Weights of a small GPT-style language model, trained from scratch on English Wikipedia: untied embeddings.
Each number is 500 + 50 x the weight over the matrix's rms, rounded and kept within 0 to 999. Layers, rows and columns count from 0. Numbers have three digits each.

# layer 5 attention query, 128x128, rms 0.0727, rows 44-63,107-127, columns 0-127
544457545425526536504516487517529486531485488456482401539497476537513484481491547440481505495464491539482491439492409569512527415504484437542567520473534447448535417472468521483420465517510445510576503460495452520468535558557568539521531537598500555555639445529539566544464490573494551498553505510584495436386501539507560447519511580544415473501422515536443490476502425542486490408453
516415464440436488490496492529488506481484530488493503476471488519515551496467495624476594525469482563591484433513487537483527493520507478552519508492548512485500482488524439538428490577495392510614513481530402521502449521486515497434469498529530489515551472500590551506503524602559531499528523513531492417466501537494545512430505584481450504506469493460444450476433542517517531546438
519562486549513475465472463458434514518452533461523540490514493532614569583579571451486535399473479471516494410512513524462489450459574550518443477652453502525403553617430543452395523540500515577464471542502498413470479417504531418455463483504500533572492567518433617474498408521616526525432585429472480467569580488509447518413474445441498550565570524571434527435614405514407509468563
494526520505551501466485473536518551529488462570445452497504511568507526494504483444413464506536550529508582584464517554485571508559491566429515488536469449526489486509557485520504547522494497463483455473491600484518489579554467441603582553497496486463448469510508530471391495500580509542462567528466454471391453441540524549462400466556451466553475462462460534556529462535495447469494
484507488460540569457479487480541498483532429499525541580430526500465500468447503487528413535484549475492478458451484576541433469584510428521487490475586524494551464423549526561629621508513565441465477482527480425404506414464426567531518473518568516564590426489402494493539472532466458410530505518525452516567530455540488504504521479486467478516549504512459438566492528432515477480542
555476580442446512504603478561597511622481482470418488542511494570426567504508583512559460466494479470457466608502500570422471573418382510370457516502500538315495454412491399550522469427472465447373560473476562559560637570604509633328508595468424554485595482520562450527534575536508551380557393461524529484412521585408603590542498468494480501490406474540520501427426493481541504448497
501465411545506514521481539394478551440571501451496557526455445496576600520526509547404429519427449489526493470458503572538512477458608439486461533491473430541518539485484497471414527573544455535560483537564419517533539454607471436490539437507459478499505397570568460624538541486522559408544416514518489505443441609596473480549608419465499562432490577487618482533496552547486552596507
509576576435444564553579478595461537541536466441483481519413451425403520504545522544566486438478514478547567405441499564424515543478511347499554507513509496394448480514532438461504552517508590485549483456447519522471487487444578581533500519470566556467601466537498570570509579432499507537428419521550475501424561506633559460491426516539456485516443429548513615458478507535470468500489
480465504590500480430515576458500500491429377453607559415469478449532445523503509574547426479551440514529545418426451595494540489508526422578447465455492433543542519452510513529461532489459565563389512548437441459578503399461466459585549438482598493519409535456556481505490545333520514526455490467598507451481457544559359441536588512495549417462489429556520604417497492454526446633499
567491497542558563585495539561421474473545534493500550460469490527499495494558553517531496505438517390551434495517634646567520454451507474636508478537503418543411523511511529440594611514508471448519565465532490503530467586581460525496462469543509527523512497502527529500416360519532478523486505463436473520384460500509542463477431575457467470458510537424516507401459486576545547487483
449478470541429535552417463542515477624502561471521550421533523519446459552418574512551475559487567509499549510512497592562634447466442541436544419492529536455521579511493411478443471521443402629467533465471504493567514588546415526430524496432445509423478504457473459554528439480568512588467487481511690534515532491476501477468493510494540484486479505639520422509556494462452511558407
447481506512456443452458413556466492542538558512412488527477565433543533563562494448465578471556510614482571580575408473508566555515506553475607549480508462615567459518503488505573550604543564435486513348458503518386486500403555440505488474495437477550535531573477474561455497473527451509479524485560402493555456463405544441545486522534531474591400502452481560561415550493494448492424
504488468462472464518511455466593414434485510509487506586601549517445653518423559479551462449462510432505409479585518556465452602473519485497433527450507616496514534434458541511483503422541554490597475545487479496558567396542485483455439479526520504539527524470474491502546505496471555548531499588497577547478484558541566367572543492441407529536623488557434497445488492393527501494544
553388466411452476469563507524503441523556436554516522486576521393583427489445476520512573530503451549475425510488560537533437478487430448412536460546508486565479461387440492441572535487575547490607497483482548555479505472448453456472489485491464483532546491513489476516466564484532520427503473559542419545454558481469472550538522510549542460466506500574514550506436609514557523599535
510462426474428466516440466498513514581428506555469522410515504460467486516566503571485510571562514487539461508504456457487510419456545588471624513594434513507522541560625653433499479564526314510487571486521468580524491537506478519495499550529520540468516422521515469466485442504526487481565583543373510541466444396495496687494414615540461502479533510441481398532468461530410454483525
434410522508516552495414499509535483634530382484457517560580591531485539529583516584519508495513515458479480448502627555652502426391463429519520561575352451451571566472377481485483519486478560468567533512420472470448537427494566562561484453454462477527540464514467504516487541396470439468484534488435590523483467517511487486537456461498420405503517530420503571514496490402506520608519
511492554444493539458523533558492464530522467550483433445458496554477561469490477545504509563506453491422456574554530472525551422450431424554531434496408512396556550462506485493549501391534477478479445423464490454483470516496479519499516433489418475519550546490489544547574545477535491461595509497505529515534600503419512421455500478481422491569468501484504526475487611534604521541514
527464534543504534528499468476546463531570511542443494502411482433454530516490589532485442435496582533477437401457551553476507559464437535534484490431540444459466414513468615441449531502484443507429564520496398578552444451499497563466492443559451502508471489509520504487548483501497526544497438559488578487451448408505572457519497505487378592472537508544511517404596483470501463530491
507577514551523484450542536433535557393505374505481545492439513515505602482426460489440505503442483496510522482551461551512476472386589485531482453507552544526563446492399532472450576513574508371479484538476393497392472371409469437538514514497464489623476551540513500551545548532467525543535500453542469518453444470519515451513526522495584429415561492630483473527492436536519577463445
517448490584529467493502545439411589347435495486521574528509489467505525533515467502454559466503495512496612511490379436487563482545578498566426428541470517519577550435616537504440469637443512519545470510483477497506476457466446468559556490519546540462457461522526547525469497499546583461506515573478480442521447432526455477510454548423515511464456459484480484507519511490473377511470
559514536571569572567493527546473401494486423488460496535472542447458506429440526501571424503482540524423452521478500453475418506521535583494505504540498488514497489490526482535473515472551539506449624514514477486446460472421516465496552519492456500493579480444467387488549482541475525453478516498482498581493518394485540514509514534519511474534534567509524416571501526495512505477525
545574523527406571532475536513474538498443496496511428527427534439516516467526473565521361473417543356460429513446496427481431548517533475449493529412509516505578411424440456607481501501627562516457497513498485468531468519526518440444593543455452482510542510447578403489494481470477540503496519504410456494450492562584504519513541481567454502515524533539497417583453581508491469506494
513500529459537568542455547477390540481484592497536513512409455422489541450560476437534467504442502394458504451462405511564520546453504532587532444397442486478620516529544497517396479574538526489535509496527431536421466516473519452424539512564400421580479528529573488451460567521567549587546544456530454492492521539585479484406473506541492461486529534547482483591533509520468492550440
422511576401514457525521439539521538473471528459537537438519461498514524558503525507496548472532510564520483393506585505426483458511454500499485489614481416472447545574505537385553467519478502514520462517482515466472451550509540539503405413559568517546476530515454644504496468419588551501504548435561554532532520556505460529489429438453485521577544535491458508365539479505471501447517
477458485542568411388478426520520484459527539473493453565611478526477565546480488387343492501503523545536525541420506551494543435572524562392440537562434448477522657499495490463445572446482488516510459517419581467582597517569488563524502587552520549525521470403428531505459500612501512531393515486605447434468500480559446499563520417484518566603432542540425568432535517449512465508483
536501566505465570570567527543524455493476466508509498496494589407461478437461487529470447530433481524443483544450542489430463526564522501481618471374503577525540523431510498541515494485593490481399548529531526548500502492462438529474553471455545433440478427428493462582555518501477571469460539513492450527477534494501577557567529437457595496446554473494434415684406602482579470463564
374526585536527485495533499470497523603428474464490485508546518560481552499558527461513418535469511369459554582520451465510506491407470544497503440490519482471474505452506448462503505470478493447434515446440528489599550493515532495544511524445442416434515527460577453484543480465507465553533482512517517538408510435547553589503511474422537446494448524603560432448457426519505517511472
505485558512498502556416567476542479458461490477433520395431485427505500455465484464427528492478469599474503479514504464494465569445541445464434501548572473529521428468427431558494526505545531468484594429561478547462509467498557522491445429503476467523510439457558502508482639485471496452468496486492521474528494552569505470591527531497444546493495546448584510498488579468567506497493
392537484485355425555494500530521533490457491446442465561423536512602463467507521575463453533454503467544509500460484610485537515503537460418552552403525607528537439514536478618481483415616406521479474494440436535447536516463557493570531638485486543432561530538446452538505559533471458513452484509521513533544538551579507496528453530549423526516523477524476509611468496559551484545510
531457465489520438370507527443592560450456517553404476487430565484502559485452436481517516412465449565580499483449468534420483622530518457578456527447481539490535540392578534497540482532499503577570454558492426575503533319557498564418511557397579542529479498537411544569437519462452600582461469535530461452525414554544420420509512609519490541393499480459526494486476443586512519573413
532454513464396534529506501542481487512478472554568607463533577496435462461532501574513486545434535470525503582456470551510499484516504523505510516534594616528465484519548501480468548472542442503501503480587556483516500542517445477485525492496534490456462393452460495533476447482472479513487499524468489543480542499490511539578532534561504456473605470441442490497464514494499419467583
503528498421443431434471468463520535515389516487485525514618477566489483458479512468485532460461551470502529539451541513497511614534454497426454563447545564517516488545460420494557516402491500564477471422441530564482537583477486504523538542477543565430553481415433522573497503456475481466466670563483503545426581532537513502566505507518484560493448535560571477486538527533502520492485
523553460503591512457483526473540505508510508532541518508505487459495460521539466538503534517504420510497575470517468591489497502437520520481486479428433503536506460529456547473473468493537592502535439516389489549496477479507494491455473544517489543515523493575537461545483583491576555564483412506523500394485540462467491504446432496514449508539429460500517477499596493445551496479470
448537523489398486453403448480499528427493577550507542533485462455473542530522518521546394498430549379512474553510592575508400473442582536589514415434494549478511507530427640592412414525535552420586486563494535458535541551578496388465462421565519410575455500634523470537465621430624462505451463467435507448544543601479502473544537486455470480490537487492522483501489427470585498508616
419411505445598468455497434571582550473617463496465504465450521408455452477471464511554559531514451557525552421506476506522542571506478385524504434496454492446504506446553475473532536556536568564592439460535495587402523417500525581467400485479583500525505446529462562498417540542504569488489504542610461495506424552529462417468470442543492501457475488506440482555549485477535480469478
461454547486585518570517580489444503489540555477476457527477530450505482523530550476557638518480500537557530430412506440461481545531487547547535564607472484583509582512485474441521581491529395494554460480505533509440456491477491515386505556472497549428525442443531501520494484457512490552448511497459533546525501487477562439496459509534473494459511531471451456515569496569453440593496
462456421497599477368454443408475465567421489480528455483498521525459570505537509415490478434471497498547516522512477553503515462523495482560505534440522581533520508538517518516450412582409482407531436499512520585578433491635497515447535552527466573506464496547571529519471468512522448485481512434467476391457529484498520516513450483515530438457478470471571428509464444570560539521490
458526479425478395477522474577554592465440441458498401532585509505558518509442493546412510523491446472434493457489526487419596542593439477452454631541438446466473520568537439489555574396562473505537477568505582482408483583570503448494507497557528572386545481475456517523497405508450535470459646432606390493431478515505501523620574441591547586529464425516511483505595545552517503554547
429507523454442598496392483414463443593455459524433481522476514519464479488472560496497517522461486535583423495558547488376559472475444577591497438525619582538514541499471484409523441588395468342442437451485416561549463593494580506423556491616557480511525470472489547498552484366503395408529448532419597575561514480437547511487416519433477527452510488550607520447512443482599501524433
485523529473605560562495505435466605543551405546459434496482532462516521491430446484470422519434459494544447420530529563531542494537558514539485471466408532587478503467422443585550445485472583459537414554460432511447533443437438506568527428512577493529466433483426567618524503445409615482543516505471491540545483564519367550536499458568498527581583568556425607481596448438476582459505
553589508520502539556383522462482438438521524467458462456515520470590551531544517542451540511464443525456443515437501520432481534544540562520472509474476541537463499547477547537468490520541490546435624557486448510541488578427493536515612429543511504518489575535566443555398475435471494470478416499454505492531514522529465404514470457473507539483485530464544491484446529467473439501516
# layer 5 attention key, 64x128, rms 0.0694, rows 43-63, columns 0-127
505472488482509441508467517578424507526560393592555513376449419366479414455483556542526595495559465393453441522585525509556489479516504542476465489446530508535508520449454484504506485525505495485530515480515509349460488560500535501585500479502478432534562457532625450571437450486525576495511546461508466525553570547456543499451556554581484438607539470510505522450446580514491515449562
477425429444488440507563450473501528471554517555503426485475554518491483516549493494476574518487491474472497529515515566473642514491455501389571576541542535563482548451513430448580530506473365514445442464482459478463558544553513492547529572457578512564528495486489516513466465478497461406474530506533543486530484453466513461540454426483578456503436489439523418529494573407513453508527
387482456498388427448441504469553533484487495554530559477507555458545541548511504448460492642469499464497492512543562573486545449540519548522551464587492530509512555504412489380583451452518429523558440541474483503481549496562503457527501528514538474660466485490487498488527520467489537515394407511452520468490532518455473573484427452528495433658519526473474554464507452504484486490428
493508400542578553437526479500415580453400547388519496527658414647558612631515449425352518469544391546593549484441548513490465282443551579635484524608536389510469660578449573499506598644508516546439436607477413509585480514497578465493475508544458433504454636555445649263462481619579488595389596398510623480527514436395370578481486365253510449633465587419380618395539405521406375510559
499531490466543487440482546393494518510488434477528439481472514516461523537559450510489491465434452571501522467456491519490500485500529526542483478516457578486486498533582550509486626561470563499523471608501474570502506475491507505499501514436521529470479530494434546480533526430530493455511487481517491512495467478552442433483484475396474500393555509456482527473443511568603539544484
544500555509489466521520526483411509500544478536475505485450467469515461452527487548539531576527458489549541520550482537422465567484520530454450494415596504506493511446452455521609452482504487488504521402530525518500445547463456528476482502507556479508571492495485521547476478521531505570474467566515549484528500525452565502408503503532553493477538546497524466462481461496532454498512
457589405556535484464504502493468452506514469528519513545479530453526462457519429492521435545521532498483535470476554531513517591533465524483518446544482529553497477470482511555394601527490530476526468534539474517421433471487447575395594528494524481503454562546474418517543604428445418504467519550490446467529478476490456448535522429450525520477513447438501435537481496502521491496552
524517480511427510445514494554520491479482445482517510504414526509636441475510527560495478449495473426462462514618469495562470561575486432517582521434521462516446537522477525442503402427536429526526586516494472521594586457517454439515543546521536452529542525380496539491479449500495477458539547574533498509471552535474607475585539559543468571487507491540409561532542450461540421493470
453471550458487496498471541460493540503503538559509485507508579541444437484549445463380460579525539500516529440500543463468509526497476510421576514481487520580540496417543485542492551436456435538499467469449509510511482514493402478496527519458466490454465500499436494433521559492569490412545571477464448552441553447469486539516544525554566435500496552486491418480541471467442517570518
478469485417439529576500481534440545610466444486540500504516579551467489473516491447454636392457593563424479493606398368546512506523465487470498480507470599564558443469439486516575434498520365387513513445435443501494584505429515459577473521528450512511551560512472486455461482581427549549559465496467515555500593513487533556420507593532538506496423504525535449543560375531438509433476
525526480446541465504468494513439535531574472482523477506444494489536496553475440511541506463484403484575449485410525529429528468503539511500478477511471527508395465584408511512550488384481472537498545528492490446452483470452403467445467447517491437517473467535455617542477442506553560444503572541441565402587493465523472603573551427432471516578521504525478533506595554500521566546572
487497508418532427545495502437497475564465385558466464564522558440454453528464459466381512464493420509479481462525557482492634468556525545490566500574436489490541502548463593506501552510487606483428509495432483509477529594466461451468490456554550453495451546513489503506473521501507526563401535418463477440461523507538416451555575555540515493532526445448489540511452502433499497528562
499464520468443539561508475473562532519468576426498484561500460518422503515469521522560458514492531452492530499565435420386478544407604502516391530474484486447489521442514445434476519501453479601522513510432472495518541456548504520475534554397508519594404489510435438548506532496477533515518436483572538562407516536465471463578464521577593461529485557466480466570527546477452489586421
615548523543429532540560533553492508498398551425445513496477470500528536490521509355554506642543496425550470536424540514468484577494475578492608479489523351500503528524569511514636399596537489502476457464505474516397472454411498491511521470578517517476460578524533497456541536435504467441474510650459536483572456434438462421471489519441485565567500599526520519422522554530486506453419
525523510472381415550484473518455547545435549497428533503549460477506479462522583511407532520518601520467473599547423471503505447389502446436536476547518540475515503452442510551520460503470487507511516512480479473588510494506499461529488613453426443561505557629448460551556515560486565491438473541530493543427557572546458612524455508543478518527515528512548576566489456458533470521491
449536572504497486530490548590535525544569339542572511490504341574529518457562506481496432517479480564458515537404588606596554440377450487504551426454465624479475424554500491476432576506441567558492591488490538442506525525493504455521471545515507463491523522487482530581501464479471544528428418420542479519503590528478565471550455434562593497559443521518451485521485524438518530475525
498537554532415499521473430379562534448474499443514497556398483555573471497498550456521543456540517482476473548497475370384582588495421524532559467473453509506568369403540488555507514524556350557474523508495504545412506531456521458551572534518493475414439542496452539523471573506476474571475509453513565486553473497497516475487421530550502456566483474453556431581469504573533459543431
475571440491478464545457506498526472495552454498404504452492594481350451453463513437417452477469504494522548600481501546483491491517506540450575585577431488506462460547464526571505537500409445445500454547434432547480512453520527473473473489504433430467483465541455510533462473581497490498414413499521449519505507466528412571552464457488538490448530415502472567539487452423495525620606
527445507459455671517530532432532508508409515486571423499525530581541570501554449461512473511552414490428484565508414498457480490429471594561571553503399491484521483498507455566436469499496329592506549508499563529477474499494543434475507468578527480555518552541580521532534480531476407525491575475386451482475568570362535488497561338516549504493430513503532471530420416480505473540525
500450536531445525436496580520461488535493537375552465441575603561483553471435553501495642486513514452472534417422460420505437532506509464491401513479518553553487469545460476516533440519418417551486474377551497524465596403512463442500623470422474448491586516467564462519424461482566473518418477539483494575476526478478502520469464532579506640507478528521542565570548480496550427562451
513511526495542548476499531566504461586438509587596427520403556485431518580471542516500465484445481451510474524542486513548477488488437529543516525444492473454473475553477482399560515467543477491572558376483500574597530500494490447446529555537513510466501470400462519449480439520503537500606515490589533472462483512445546494467498638510472428459511498526505419532545483472510511465419
# layer 5 attention value, 64x128, rms 0.0657, rows 0-15, columns 0-127
482567498508490452555573499488424494516490633552386458384503474465546577493494493499479463495488525480511540471505554473463488558403493479496548376448557469435463522408554514505419549496476596343503539523526444440512386498551479458508439565487461463478479512481633476537606538461501493531488490538497474545535418563499481412496472469483443494546583516505605545550488483522461539481503
544491496499453485452528429501562476466491517471526607437470525492373569503466399566452524627527437553474470496556494644435488459458450458430458491513502462591466558501580516515447502520600503540579543488597427439569405540549491498477499417602375473451526543594485488510443470433535521492476520527533477536536455431382481436629468473519564514561541384562475495548539428441518543464541
451482489512560482489528455530450518491551442432426470496488455498409413500583552491502624520440489459424459452558484508615492498534394574530591514482571469537567499494539434580519530482501434497637578495409510491466475544480624514530548453526524492509579497570498474406477511511541533393395521438517524454619547391523484486533519573458494443502455520530511431441566449450521459389482
537484479462520633436589540496517505424506576574573489525475515472461440512559520544457530511481509553536500482457554477504511554544488531552472530507452431514568574490628503518475554476428493536424521491433519513542535426526498507466432521557435399445512443496513486478504506486572578506573522461449474462498481439518555477503454489543489422485467490514430486524507577506487522409447
493490487519455459526508499478452497569515421443397411473571455496523492514392439471505480475482492554458502448445496468564514549465541541469510549397415492511523515492514487471529516508440514490416483541511537477521526444489542557476492529549523502481465490491486452474545513526450463401484467490458493571453467481557484542489466537410537593516484485550509491555526509557589453546595
504555428498476451478491649432507530547443487479557593521430493418542461438548500551500568504453386596460479443542498475460521553571474538620463474523573636580444532500532498481492477444487526464561501506468520483364423536524489506566468430526681576505530469416497534549482551433476602562502518440454505450474527491566498486413392430519484460463517517477625520485514600383538521575428
480522467504575595531539379495501467424503381474524493584527482463545508489535328496472561521581454436510470460496530364528512475494487450508475473491447530452497501456602545567437468489568603404499568568592465437537537505520548492436401517459530495461433529374482516506551474506422500579575411413502486519543548669509531481525554458525468437471458491508535489541483487445486658565527
455453570467446556408467581402477487433514465524506589396434476518440585497517554499524419588470428540473503513453495489506490538450549436536450510492516532442547519491561550528569525450472497572494487570537510499506532553564488507473493519535492588560526490477437494454481480527440482468486494404641549413516576594534491423514479487497507526446492488566496489457388495493525539552422
456434520529471450475573554484453460551500548517449495428527512490528476492528565529455515433471436577451483502600532487556501524499445491437570471447491411411538560465479619582498462501578526411482521511483520545493513519532521442585408531521551479536525481514505509497549446616542580479481485483492486494417568493542551555522508597467548441503468544428493519504447477526528381506471
531488501446444449437440445497482514517554555473582533547493541536415543509525471522481474357520464532552515482543494540416477620538496546473449499499542466522463496487436492596434581487578478508578544457449531443540563459564463529428536575604539542439522533537530527516406529514516422435492612565497433440484402484502471506494502445503534579438456466493434467490495516502539359424516
550444532499473529595493593384428466641581504475586563419490480544490474503468568468452445555463392545394487494550446530511452487497571469499500499571483526556568477579489570525441523504457501509550465601514419552526511469471552485538514491531464566574557490544450501412481444566500422431501447570497484511457512464425500458495509477522512455421513390610485460556442523532592471392565
487511472454607488468433396472548456495520543474591458491500471484512560490384565415533581401468515504540446446458401431566479527470480543497519497511467516507563576482442478479534508523458449531674552502464458446520427514474445593468424500536470561545458476514444504573509469502544432383397495490533449461509514464561530472518605555498493523449505475550580540535547612427504459560525
469514468497453530549654550514483452476484451506467460536565379484581561505441522454432588449559467544382477489570393593472384467464441460480550492562581589609513522494506502567539465469534592453377527484516517485494529440543549488473515485455543459366475449463434493549476544487556602535562575498547610480527533541462517600446457480572403452604511553539516495552519470556451537477450
533562518420547439448479519501475458548463556568420558457496506519493513562559507512545489487579493583524481475470637569488597488462514558462445547442407388519519490573501393504413461461555451421405535459532531542626537533466522465541545444456518478496598489582500529554563512417501454609534483456425486433506523497481463601460578422495591458581464495515604557532572551514526490450467
530439592486515490560560568455508531472446470544430595455424546509489432513599495483548426481582466501555501479458475517442511544576538468598531502509564527502603458516425498454480540496502526511506407529531466507546490457397450472553585494446532465468476463548502560513393520549480459603473560496583516481463453512550531510454451438515468500446484515538425522518541534535545535565515
606533477451418519522541517589518446472537546487477424494519475467533470506496563399433547505408507484518450542548480551529479505437569470420456451510490516448584449501421470476585464492449559471608625480399488545457501491495469540509509542535529413599493478454450485478501578500471441391504382492518569399485496458552417533453514535493518589544482545556511502454627554500529395480443
# layer 5 attention output (transposed), 128x128, rms 0.0581, rows 0-15,64-78, columns 0-127
374544530634500510488408449442415577493514444570499499619562472457467452397503517580447520595545492559596494524533439501495468582515519519482489480431541482451502537472598454565465482446507552530445496538512449502498484521382467509473535507484513499468530438551577540564518539419513489603576467435492465533461423392489473469403488543572452510435498500491480545511519538542487477497461
525491515520523459484485501536493527463480488495482531568560492394485581582482561519594465639532489422514475387493472421598466447437477492335435554479456573475499368460450481504521475513563559475527544512441335469553559539524454619539433533517548581495442419663490639508466611452462443517527458543567451483450407530456422470551520523522473602409557512653492459486453544454507446543492
461431557489363546450435518479452512478414514505399497538463461443452517535459564486435440534520561422519505484413579471529457401485508475391538498526468641435498481514492579549525556419529534490520522537478546552605584484534468647501539535550411497467471501444499473355409523642459475483459551473519477404590538494553538517522473539528561496577440549445552533584485542538498485487458
499547548502489429518490600438464457553562462472445489511519404562491444498481496529464526518534496379484556513570522558430483550456425417525499478526558599464518401430490483533535489439480517457488482533463492467499410476515511480576486533539535471544498472505542533498425602491426518492518532575541544494493498488532519445477542506459430517464524425584490571519517460507607517534494
509454494627493542529383510521525470455505455528469473562489501608486496553530487490468562481563460531511466538517484525458471523471490506536459535548496469477443585395544526497425438537568482501502484504541515519455467517496424452464517442498558511484474504524551501503583403433535526482462510498474557444583521523482500442498469436464518467463522556374544542514439567574503543544477
308511464497446515497585549486515585547454582503510451547656539536482567462506489480379443392474526488562541566479547434475500401397430537419477403443547611551496541540404471540513519428525467489505522477455475534533543512555664467477549542433539472583623493416446460490568552691488530550508501513525458491499544533445429479576447514560493458477483389494403478596525413565477425427557
444471479575564583553523522589424553504560496511503441582656490440490559400475429478462586553553481536516538438527541489481484481521479464494525496537600402540452537466489440575359525498514448442513458562599538382460437623495563492454469557411575489507453524504493485552475476474490488366519427506509505545460467387461560445492553402491428503556511502584589504467425458547505439516425
521558495512513463580597429518437586456482583487527561568495539460479501476554482485432374518497494550537427482551526474589388444391474489544538533494509454502480476595399548527466560478460528516598548449411539493547498519526610498465521450408468423432489504485420572479510613474422368495426494535487552598490546477497546523545429488509475457546514513553438558530510495564448440489523
423577426477397539493484520493373494447477552536514567473486465488315535526497484538464459444460524409541540548586499430527432492539492454475517517558476475481505550521554472516523574474447550534463502423469505500509498423424451593487528456420389498445517418440568613466490512519461512581507506578470545576538572489542527527477562571473551513557464559440527561599549548481518448413517
551511414563516500482587539506535480470523507465539499468389579522473444530413480451501550533524498564447463493473462439492429539552546581524507546486482530515483527499510484465565568509495488457488517559490451511586476515530525481594457544506507446496444495475531489460401516531472509558462500445420569494535495514441532489500545445391575478456478492481445502472495494497513464549596
506494520443476486456548461533470447437478458455517637478501542477463475563600530459523373435389541471499448488520531487663561508457531406443421517408517482533598505467373514548437571569475535505493555385416475526535523511494395551532610441484597440478412497522498551430459572573486407485466474553599470473544556541517434453558472600475527527493533503643500543564514478525471523471443
453555478549469521533469469561554552492356619373435516509441516548467562481487518535371381513501482558526522564563730463539508492527473499438492480465540502424393497463532540483472579418548456536475522496428544491600552547571543631496538532481423548583473528374369433406443451548478482483412466427504508538480443469507462499488427540558533524529463485508515536555469568482532481536505
479452568486492576432515528518371523508495484468483457565567437482543587496568407549512548489642568410635548382506423511553534529512433505553434492468526482483566512497546521532435500434431537496435501556521513490388527420466510445386424449516525575512472407511523633497572490505512589555542490454538508540486524579510501404453571550506419473611452342528487491437472450568578468408413
419440425516547470503542465441580460389507609614510501478528582485507500512472508533569583482536511460363542606505455439529643489385481605489424503541490514529461406548632550671550440609578502666413582475489524543502474545518532527511540562555494577420559496458505557461519517419542460570623486471463446420483529478428493510462527463483448504518449408402444394495467475375465364432555
511467452509526385542538503465476459534557414584575512489525465450525513540462527511639550464475539461495552509527427529506513528447537502579442451405455570533483461472442512483534358542451577492479465570512535461447458440510453301559542449535404470613601566558528467579541479472542515476503568565552603490450540547422456484516563498517525514470494420516457465446518424494502570450482
453531606449385475434514448522525443436472474459455541480443479529500498520642520490413452426459437481481539514505616557452534557593487478499491470489482457457444461540524538412479577478543442487422535472459558502537562425528456592482506388622482375528470435420459479494431615567533488494519540452502567531591514499612507556513396544501523534632484496499489616545536481463519474543520
517502552590487548485413438520317528487484470516527508509498441491507461501521464517490523566579508555492559478513514476432449531514457571605481526449437456474525448482482497529529489500557563424529472467548473473470463461469458491430502472541494492490481611504618556581466463497536507581482522540515487533489469421498538479401499429494511435534526587479440479495574526421502433536525
512499456482550422540431524572442513455537532577486461479528468460424495493545489412580449450555555512518610532535452592490474402514463526536491516505428438453495511461484531538447449509553479556522492486504578517483455507515449566507482542510531592481457456540500464481514488569495509485478547463546525455526569419437473507442477497542511472489486495532511439510547523460447572404544
479498529361518446531483504494495547474511573466552472434439554508496424552588451514594517526482535502402519469536490553507539491469529533447465539535527438524447489518509546530412448570536482531507480522518530544478568529504456530543602490466544532455427450514486499429557463569441440388454512498561443463534486527479477547454525480452556441517540499415535456526474507593491508437481
500476441449543488479482517417593553527414460521433526494542464531515490403544452499383529480503500504531540449507513521577416561459495472547569495527514480453520459543546520579395460453442544558516439556476497554516498498537523559469433508491445541415567522544457553526416460590422533536503586416475500576530490567486555489519430397603482549529583549461416501592389462478506501471525
522497536602520548536472503450501496427455473444506487519479505473509463580466436443477546498601455528507510507467439550498488554484550575532443510525481425467514554523478526474469529561515504473549525520495436508511525500500495465448466478540505475471458554547524468488487541421569512487455432546445528467519495482464517480465480440447516551553477566488502573544555590493411479526536
507486549426570449549531467563503493484476502557539531460453474503517530440563588523568510470430515509524461515474495522512591494456501441465544534534452553481447503487488547437426474550492434466513412445567508445465466486502474526508515438429533478550492513493473531592499540540452491492524533508535467485468518488501435524538479563538485448447590408463464556476548482536523501477516
454514569633580516581466457474465643515521495573520499516523442455546517482425456517497508524574413488442532533603630548464464482479473517565468543472459485473429511427496509552460415570506488454442502519577546469511526502476515511446522523461579555510510511448504532613533498411522514504474474511482404581522448435504475499425408499555425450532515518458476407564518495413466496526530
494477421443507474521539505449551601536476479570413542490436485508552432391505559463440575469436548488527456497455485498478458525523580477498560452570457460500492550441490485522532468540528394609493573517536490437533474471499528520592451472394497500548493436574494499408501461529486494553492478505480541478553552575512580488569540531608505505449434500481520501445472438525494461530582
515505505526482501460485541458459490513577474418483515507563445544495432535548481516513531526460483442476430467460461436537424526528517447543524465505510447541569519402482425548550531493498560538462527518561462555496490510493519479472470533429496455429505576575504491437504518424507530521515466597425520491548518510481602460482574460440526474519539525524535430434437547514533443490531
536487407494501543459520520410556468567451469469450490493511554590457540410419492431440443418485457522560483425470461382503541463466520551474463523508458535524555539489461383448501612408544517604487500534382454515545532507570501576475484604482428507417562531408425443513437525613467568501445552445505531435513486572479488474591588421471565547429524579558469577510549550591542563549591
482479501511528539492519521485462561503477515447487510409489503519517370539542516460547525438421587550469461536462466631571510504508539462501510478530509449490419515568507641537455472552506529518461549483627517561538451514512458533553478427477544472497412438519537521459432509511508459533517474557424527422619496524437503504543496429617414484402503383450548413471531542511498458480582
545448553539531465476486428516580522452497479483502489507408497514519438516445512442464609472560542559515486556506532472501531526583501496487532557482496564590463499531566517424494491493426454535525483462550499458516475519490448513448464514538435515527526442371456547563435454504563479429412528487478511436458478509467491458565472523518454530554510477601531558516527496506526451549494
498487519552545499534495470538454505461489534380491541452532468496493467548607430437536528523531427420431542496522479496528446487483543467579488498472489461493473507479445549556485493514485540529459569564486560453414523433495505486479453534585562492453542560549513561487559508440513545469577454544486500546540534418528485516367519451422438473575490533417558510506484500466509412533487
499487532505526493550452523432480481490483530531417512531557425560518521500549531492526437480499465558473576479565410451564495489504498544530534494570452441432666457484459521471392508438524527487589512447436517526505562404479506477413430398515495499555479523534472514510534465504449491497502486429550484517504523484481549526574516563580507539551439521556497490486460595476507537450421
536524513481543490505471537499494449490438550502482610496459548464605513530472548513566478528411450461526496464513490455635557488531534506531498467554534499508471486557516498412443478463422453493457491493479499528513484500536490415498540487464505495458507524489468508481485485418455495576506531537544518555486544533454491485579457494532464500459501488396401525499552501528492506495522